From a checkpoint of a small transformer trained on Wikipedia: untied embeddings.
Each number is 128 + 32 x the weight over its row's rms, rounded and kept within 0 to 255. Layers, rows and columns count from 0. Numbers have three digits each. The size before them is the row's rms in percent of the matrix's.

# up: layer 19 MLP up, 320x128, rms 0.132, rows 83-99, columns 0-127
# down: layer 19 MLP down (transposed), 320x128, rms 0.126, rows 83-98, columns 0-127
# gate: layer 19 MLP gate, 320x128, rms 0.138, rows 84-99, columns 0-127
up83 096:139167126073202114130125102090133098168121148158065130108129093138098136204098103109150140161170096161155109146132159141178134124112103132169108100164065160108113122208120117113071114173118128146148122133121153159125098035143125091048076089112091164168145159113132129133142089094064142150140109090092122121126108125137113152109167149098116174125115083142151148056084177081146145075129
down83 097:095088074106105129156185131135206114124114088146132138112120119118124163138101139121101114112107100201137153074156095083097084102101137106133141113143134138118098121103174188099134171118176118105136108144134092103099148144106132096089202093112139171151082166138128161105106096189152140044119118195087153106160104240156163118173119102133082127178117131136135114183112093109185130105133
gate84 099:153116105069046127097138126159126155138161137140077128151084157124161141110050136192178154182111105061144138089101134147115146181103074143166160149084046118125067140204138150131125089161095105162172102154154129145149146126128153070138126107135123156121154187116152141188130174150116106123154132116153111090135121092167146120126145149093115160088128085066130085104135101105106085177163
up84 094:130183084104138127154149086132106100084113137105159087107157126067148138072139113187184135147074128092177113122165141125145164107175125055121148169131094170133139065134164139181096103171076159120128081120115103107141124146159145130137148085132164045078172192085185118157067158117108109169136096106144105140133179150094128186162144115107115135147099162088140121163111163087086133140157
down84 096:095092188128079144137121112121178153098150148108135141137081136161089098138134135168123124078173128162112124101116136112164156074107125200169108137144184147127160147086145130128166134064119099099143126078145136141095153129102128089187109130197093126145085092138109070087168116167092090100119156224107095162076098142123127146163131129162202094124166143086151182093142102171189141131150
gate85 101:128081119144133166058190096123105102138132136175078086160104122136148094138098138145153160166137114141178076156122134146124103089117107146126188132162071115135137072133104068113086125169130134083073107144080137120132050161109164152156201100100131117102153150138123139120154132091145089115086140066128128206125160096115123084048131199155158153127155115164178133129098137172118147140181
up85 099:139125106082101071139180119118117144174130104103121118096106128096202102128109124122138106227133127070171087135154152141097068110092118180125138133162110018123134107153144153054154181126145147162149109141159148140150030154138125088079121084134119178124161133095159089119138145160134169122062133130095189093106147104135115096140106157123103120144106102170134157110177135126159150102143
down85 103:121208121204144158152164132118119164132093133155109149158153222179119109181101156120103152182112094116157121105105146151156159091151139096168096099084120148155156157115121149127140102116129143115138149107115108086094125161155148174115066153201075153169139174101094155153137134162114098166133130100192118112115086148171046116125128126119139085104176194151105090159159120137161146096194
gate86 095:112146166109101147099140148087105148137072156148120128156146119177137133218125141091161108128123142100170123122050149145076147123149108140091199168221073082122153133134129074108119071149138127132105118118122142167123103142170084117108126153076057081103126090153096092147116154136162071205135125100093128163137092136115137111082108124150084115108193142146125154089082080157142087159136
up86 091:161089167081146193159167061091129129048108159103114121121128098195142149158183098102114128138098170110164088065132090104104132143201122081132163172119123126126107104185133083128106086199136139066116143119115150090131171098158156050141141083084136129153148115152113090163119083105120092098105145091081137102160162115116144138109156123108120149155138090140102050087131116170117140135136
down86 087:183088149140230139107117112190130150110175097112092140155083189105150149146107159132136162125138115102157065139081121159185116138113102167143131147208101128192119124136098160101130162126128122075139160115069171172135116128119138134149109058153103147092151175106101147132123081064102077126157181093123130154159134130097133078097174157091163210098114136142125135094104090130125125101150
gate87 107:137095170129110130161146155090185103132150153199119111090084097143159131110152085144119170088174083140125101097161110094127151100091145142166173115116089080134226143174079159111112154146102100153159170125103087179167121150122107080085137134094061207153175115127155146086113088147077118132126083089093175129109148119136078087134098147096137106168130127175133143164128120136078166086144
up87 105:144098150177105149178132171145151167170172108163129137102110129132121095122171165141112155150121135094066099073162061144075148077043105152148134163128099129144158129186091139111119135131151121144140105122103116149141107149042098068121121152146116128139173161077121141081093151116074126179110088127124220112150096126095116103131163164112114103138184087125117129127145049150087178136174
down87 106:116167078150149172136131145066157148171159105087134142150118136085137158176155143081135148131036172121141151157105082123038080154124105100148118184144107148124076163159141129092096068112168134160149084102099186108114090118148132160180133140151132111100143160169153089130087150068124129074179163129119144134149126122161084085131108155103087165149087092094108149103152137055128090101148
gate88 092:094079174093089126105117099114142102131139118162059150087164102131131120131159169103142129121083215082153152088171073144150169146132115072168089137136100091071117143172130244124126149147109090128113102111116100101139074124036158095146085107119131154148100082159131102106072142116083161117166172143152171139174110176105126131145095138149152157100094122099154087143116121116099132119146
up88 095:121085189096151116152134142101146107106136095145220100151123128115154069087122100124149135112160134143154116123107194119140131108140103229098154132097141140156112173119125079134117115119132102138092160129200194139093147126111132125072115109135136141157148050193177037136135111134074113098078096142134152145126121077070137110142116133160165117116158142208149095144098164083151119148101
down88 089:143116110152150135117165130147115194113120164178089096198136143087148085140122131130151134118110143078083162135161072069113193105055096131138120122137119137085133128184084222133106121125152157145177132177164073083104116079076124107172077160145175136100129152071135161106134135095144183151169134110134158134126116144135155180114098110176135188129067161093178149115165137136119147138117
gate89 096:145142169145132114122132117130163052066111176126092098120112116192120100160128063107118214168105084182115122063140057159137135107088122153101143170141123145064135118098091053133100160125135098205084130124147156127078129120126098120108124126132093152166152148090106166109169139148182101123095092142134168104078058129140123148138153118126145093098082164140137162124147142179185143138097
up89 095:117170100134154232097118137081098113130143150089129106122120130131165114083088171126093070120169151145143121154136138114110106131132087184122210146139088146138156155088122118191134095137033109158111128093120151149136131173162125114091131057131121093154134102116115059168178178126105155180128135101144157163126196127106085125158107178119107129078141134132156138066136102088130136093191
down89 098:148141134150114158083141140095152116105114117127123149119129057132054127179160104134094142132130065162135155087126097120126102108054123158106082188176132114091133165093232071119138184175137130103089155085135108110130118099142165142118181153062095164165069173084091147077124135135123138121112116146127134149120111135123157130102092088113130096117121142150174169107125042199149091132147
gate90 095:118100141127128134077139170134181117154068100207115130108096118102136125104103085149142152130107103172155160122111151088173129140138098099187103068135101134102147214154139176152123132132117143171172130123080074130092090067133113106087121141125149109166132132144147196146165139156134131154121173124169121132070067153130114106135060098118094149161175165078085196166102109144095185157178
up90 099:105114123146109109080085159120167102178099069160083167173130122153124150119146134180099148104119099176143133107078133104151154124105129094114159071107125158124142204085150128176123130144131148182155125067131094077075128170154099161105121182145135117137128158193129169103153147158109118169145130152194102132074121132121123105191078071097127083143127153080118091195201144119136192138143
down90 095:131117123137143140078186147103104136105166168071161174088141153147104106118053157112136158128171117147077071144117066182131141114139106119098135130098125106146130121103198118137151118165115096053047133137148130097173222124102141144162095093173155158094133176154111087147112072116118108167095095168160132144131168115162125162141167118099137118076083103119175133106182114083112093088105
gate91 096:177100157173087101097072128116170067076115151130124167146114103140142102116104123092138188112101095131120102095093084069144143152206105082078187115120127118138127137095131124125186148122108141130140091103092128143164116161157093151076174180109142144125105077188152107064215131136158101157107103157122148119135096145118146158154140072160209078123158092120117096185102139171128144125134
up91 095:089061096093122112170144151105127124163140139165150109110181127091122100143081161110189109191164130197103150121151104134131151077129116172203111129120135141130157189141120119165076132128085079119100174121119138117114136143095135136173127107126071092130088125137099098076146130023108126192138132119096149151101087161141127077116093168176143177097086115186125150160167175159153163092115
down91 095:164164190139131123080066148066157094111101137106113190130105135143109115075098094123113119082189092087144149146084103092108122103146140071134133140071102117116129137116157125133129130134161157134146112121092094143081125143124107166122207164118080163125088110161181118107137179150150099108155126143117065145162095134133149113138136012164114090127117092129165090167155153029120140160161
gate92 099:146147131111116076164152151112175128098121122106134151142075112130125162122114132129106116116197098137145080052152143094060130095164099175078091134094145127161165194091079151071152163094130107120183123117150135097125222207139097110071133125137112198138156116131127120100122096128142123103115092130105186175144137205163123116150095155110137112128181127121085160151152096132100110059143
up92 090:085107151110133132160071159135160138148127127175176139132136116106105173142121150130127114088149160052150122161057134145118151112198077154151114071155127080133094143119154164098145118152160181105201091093152139152153167086107106120148143108134095122147129091147219166151126151190095071119128173167109156144172071131125166128137137152147131094170173206168082103151148132172096109158118
down92 094:149098172167155086040170100094115105129112172124118123213172153124158122103124107160088111143096090167116144080157154122136116143080102119136158177118088139154167122104085129122067135081133078145108128148095150097151084156188112094124066097171141130143075160087157127116119169110074129182101095161094076116098173131123083143133137112105124168105127165105174110084122152053170113114095
gate93 107:109098087119102078141123129117129149102142125109096096141143133183161092108118089079162110136163066123149106094061142121126138203156116147123205075105104122135097141106132106188141135079111147062151071143110153104107110121121135117110195134146169152168080051130136089158179136164103135147128131138128117147125112146099094109099104165187213086203149135169172134169137124128190164123129
up93 103:107142113113162154116137175084100146127116127116128163100090103146123125135189119165111173090132175117088187179121099090098191079145108114081120165149110163162150163125131169115161155170148114111119188111134133133108166085125092120185085086116139118086147187148149179082126122091165111145095187100129136175164188100153162146134109110051097100109129168106075182085076135071093126122168
down93 092:120099160097107121108124100153125169086188132090123142169118079192153158106091088102153086092161069124120096106169128152076119128148156149135130076113165139093109140099141166172146141081100108134079082152141124132105084187114161100104184154059117162154080062070101129136190156153088128129118109153126108082139127155122131180158115153206135103167152050138136154104143167141125143172099
gate94 108:085122062158099125120142089041099131129090146157112139135128066167087138173143148139098108145107124176115106094123097099134131103189168119164123125097111154124097062172106127181150090175119103101076132104106133073134147156122165115132172088076125160138129088135096108090154119054154101191109149086145157110119125114153115151029089153175125134127146092124160126100107146076156110053122
up94 105:127115132115098110154080099130214081094171133146131127167118152199143171158081173116163148139141167117132078121129151130086190101138172162177093130053137122053135097148122171158159144088046115076146084087188108089136156174113090094102097098163133145135140137122156130064161124138111110133176115126090119096134134067133115125159122117177199113136131165164135127134173114112124148125107
down94 103:175189120123146118125114130103157117141108135173061105147129205100109144095104101164137102144102101101070137199096050145135159054109139140070189118176101077122139131146144179150103137144098110150092154105124181111073098121097158146106120150188131131103126096178136189141110134149156132137077174108123132164155138113147208173106132112118100105105142204134144157177112155152104106135096
gate95 104:144128158053099157135125109110215120077106097111174096158127099200159145150130093138137174102148091134111099076172145105172131136155150170149111111119082143096156117136096117099130147119113079113155100169131146158121083151122122113100155073104102172143162110128157061158173072155153167098105085061095178101135115195100078175125127142159137141221143098152122139167115105123122130094161
up95 115:158155163043101197130114061162142129141106085087189111154176129201134177152148082151118166099154124148086096111119173127178123113152166140154129098121113094063127098140113100101123135115131101099180115163142137194139086159134133141126137114105107128155169097138144079194173102146178203093123087099125158056120119148100096138144129101174157110200128090120127119142127095117135171132138
down95 111:102111085149127084154139156172093117132108137094092118195098221138159082155139173137132082148116134126140143152121084166131152120125091147112144142116163108172073166157201096125126125078144154161148156084128122146106162127111116154110144163226137079153118112178106162088130097152148114148149163158088078126102113070133189066169137087123129133113101145087113133155200095080175108112093
gate96 089:117104111155168118086158146099186103177087143144095168152104111127167064051072163110144139086160066146098087099115167117150121183126083152173166137086091114186090108087133183126137216150153135126109119116182155140133085120094125122157116132062093149113150177126136142127158134097086082161143144112128114203148117147111141082141137151163112116105137113110185132081144158133119119096194
up96 083:087165087131168126128120134136142141158126164133113194147095137142150092052051145100178118101193062108075096153150092136100091139145098145113151132088108099105089115102185176116080167131167162120136136137110141158089133162150116173163155104117105093109148187104139085147170127133086083122169117175116129184196105104149166088119167165161136084128143097111158103115162143168169113178178
down96 096:170163109101126133107118128191126166112075207099151182107099210077089112180150131136168152144135142090106105131155097107167097084151116129109085105167134150111152120117109105074113175188143110130134156163088151157172141078145083210154126175169162098054139152110140155150116192131168138084135144145102129109173113156145137157114123202121127111104154092116120093136103126135090159180108
gate97 093:151076139090159106116147102119127163111134051154141075128141136110173174096084126108118128060153137109136114096134115084115128175100089057198167111128138074110069154086161162171152138123123125121135106154176161160106129138083157134127133135117137166118118151199110117108082106108125085149130148118106127106124156137140154105145105076148104151197185142145080152197151207168174143051122
up97 097:129084134099121122111169150109077136117122084121172120064150142066121121080119138106122106077112139091110142134140130157076113114133099085190132154191149088094102111114180112125124103090096153116138106168144148150113142104126161078137100201140079201146109175164095106132113105127135194161113165165073085162162134099163180105138167164123099147160179153109043155193161143098116106103097
down97 089:113117133165137125102167122167112103173162094070161152163158159102126135198125087116099081107119105140157130174103121113143146065149087143127119102159155126109163081116133118120113082151131140118167099102106137012114102074110093130102157099099061172149120111090153149108121088180201192099199101165123091130139096080145151097116118115152141077113098145122142126104087152142135153205100
gate98 096:174098162148100120053099146110119101194110095185107118127051096153167149082112124099143163144166118150119093131140179152091125199100104141181117046117144168163084106087098174117110080173105103113095146113104171150137088139146155132084148158110155105127167084133109139128109131131103069134150108112189128170153120099134142107112066124165129073077166130154169170129091114164101116131184
up98 091:082051156109152072143145146112159061013096166149142152124157120145137086149175108163150159160108137124095130104154111089160128115137136099139153173161108081103115174146133138127123177096130198135164128096154127134105160111069122124096148101146108145163103149100139100049151088109142160181118139103120179141125129189166165108140167125088146167193154122133078156188164149123128107087126
down98 102:152070150122134101109147168091175071145146148156112179101097064143143160095116144068143132161155123124131094114150102068067136187134127134167121169152100190151107122077163139145110130068163154158141141110172126143164095120077108081064149133101143181151134101099102104138148037118098103171113166096140078172117100105108135127125101121161111074174155126102115148145130124107135095048178
gate99 096:116140094125155078117137099116131150126095153130135140162123086138111155126110161144067138145191183159095152055176145176189143069084120120143149093151144014101133164196130140157135163151125106148127086170126132137132171133053110161144153083118145102157134103144129142134165088187149126120155156149151181117139171169176155124094080160116110099140124158141114113131166122094089063067137
up99 094:127103155151156146148083144085147087107128157145135183140126095154044141133100119128138170117099080134158079145083124106062163100115113165118096071103130150145106045134108101144145092123103097117112108120136123115113121180122185115127099126103055113143106141107110089041200106112113102112130085116095167122129075144096115111159176156161176174098232131134145142193123108118166116120130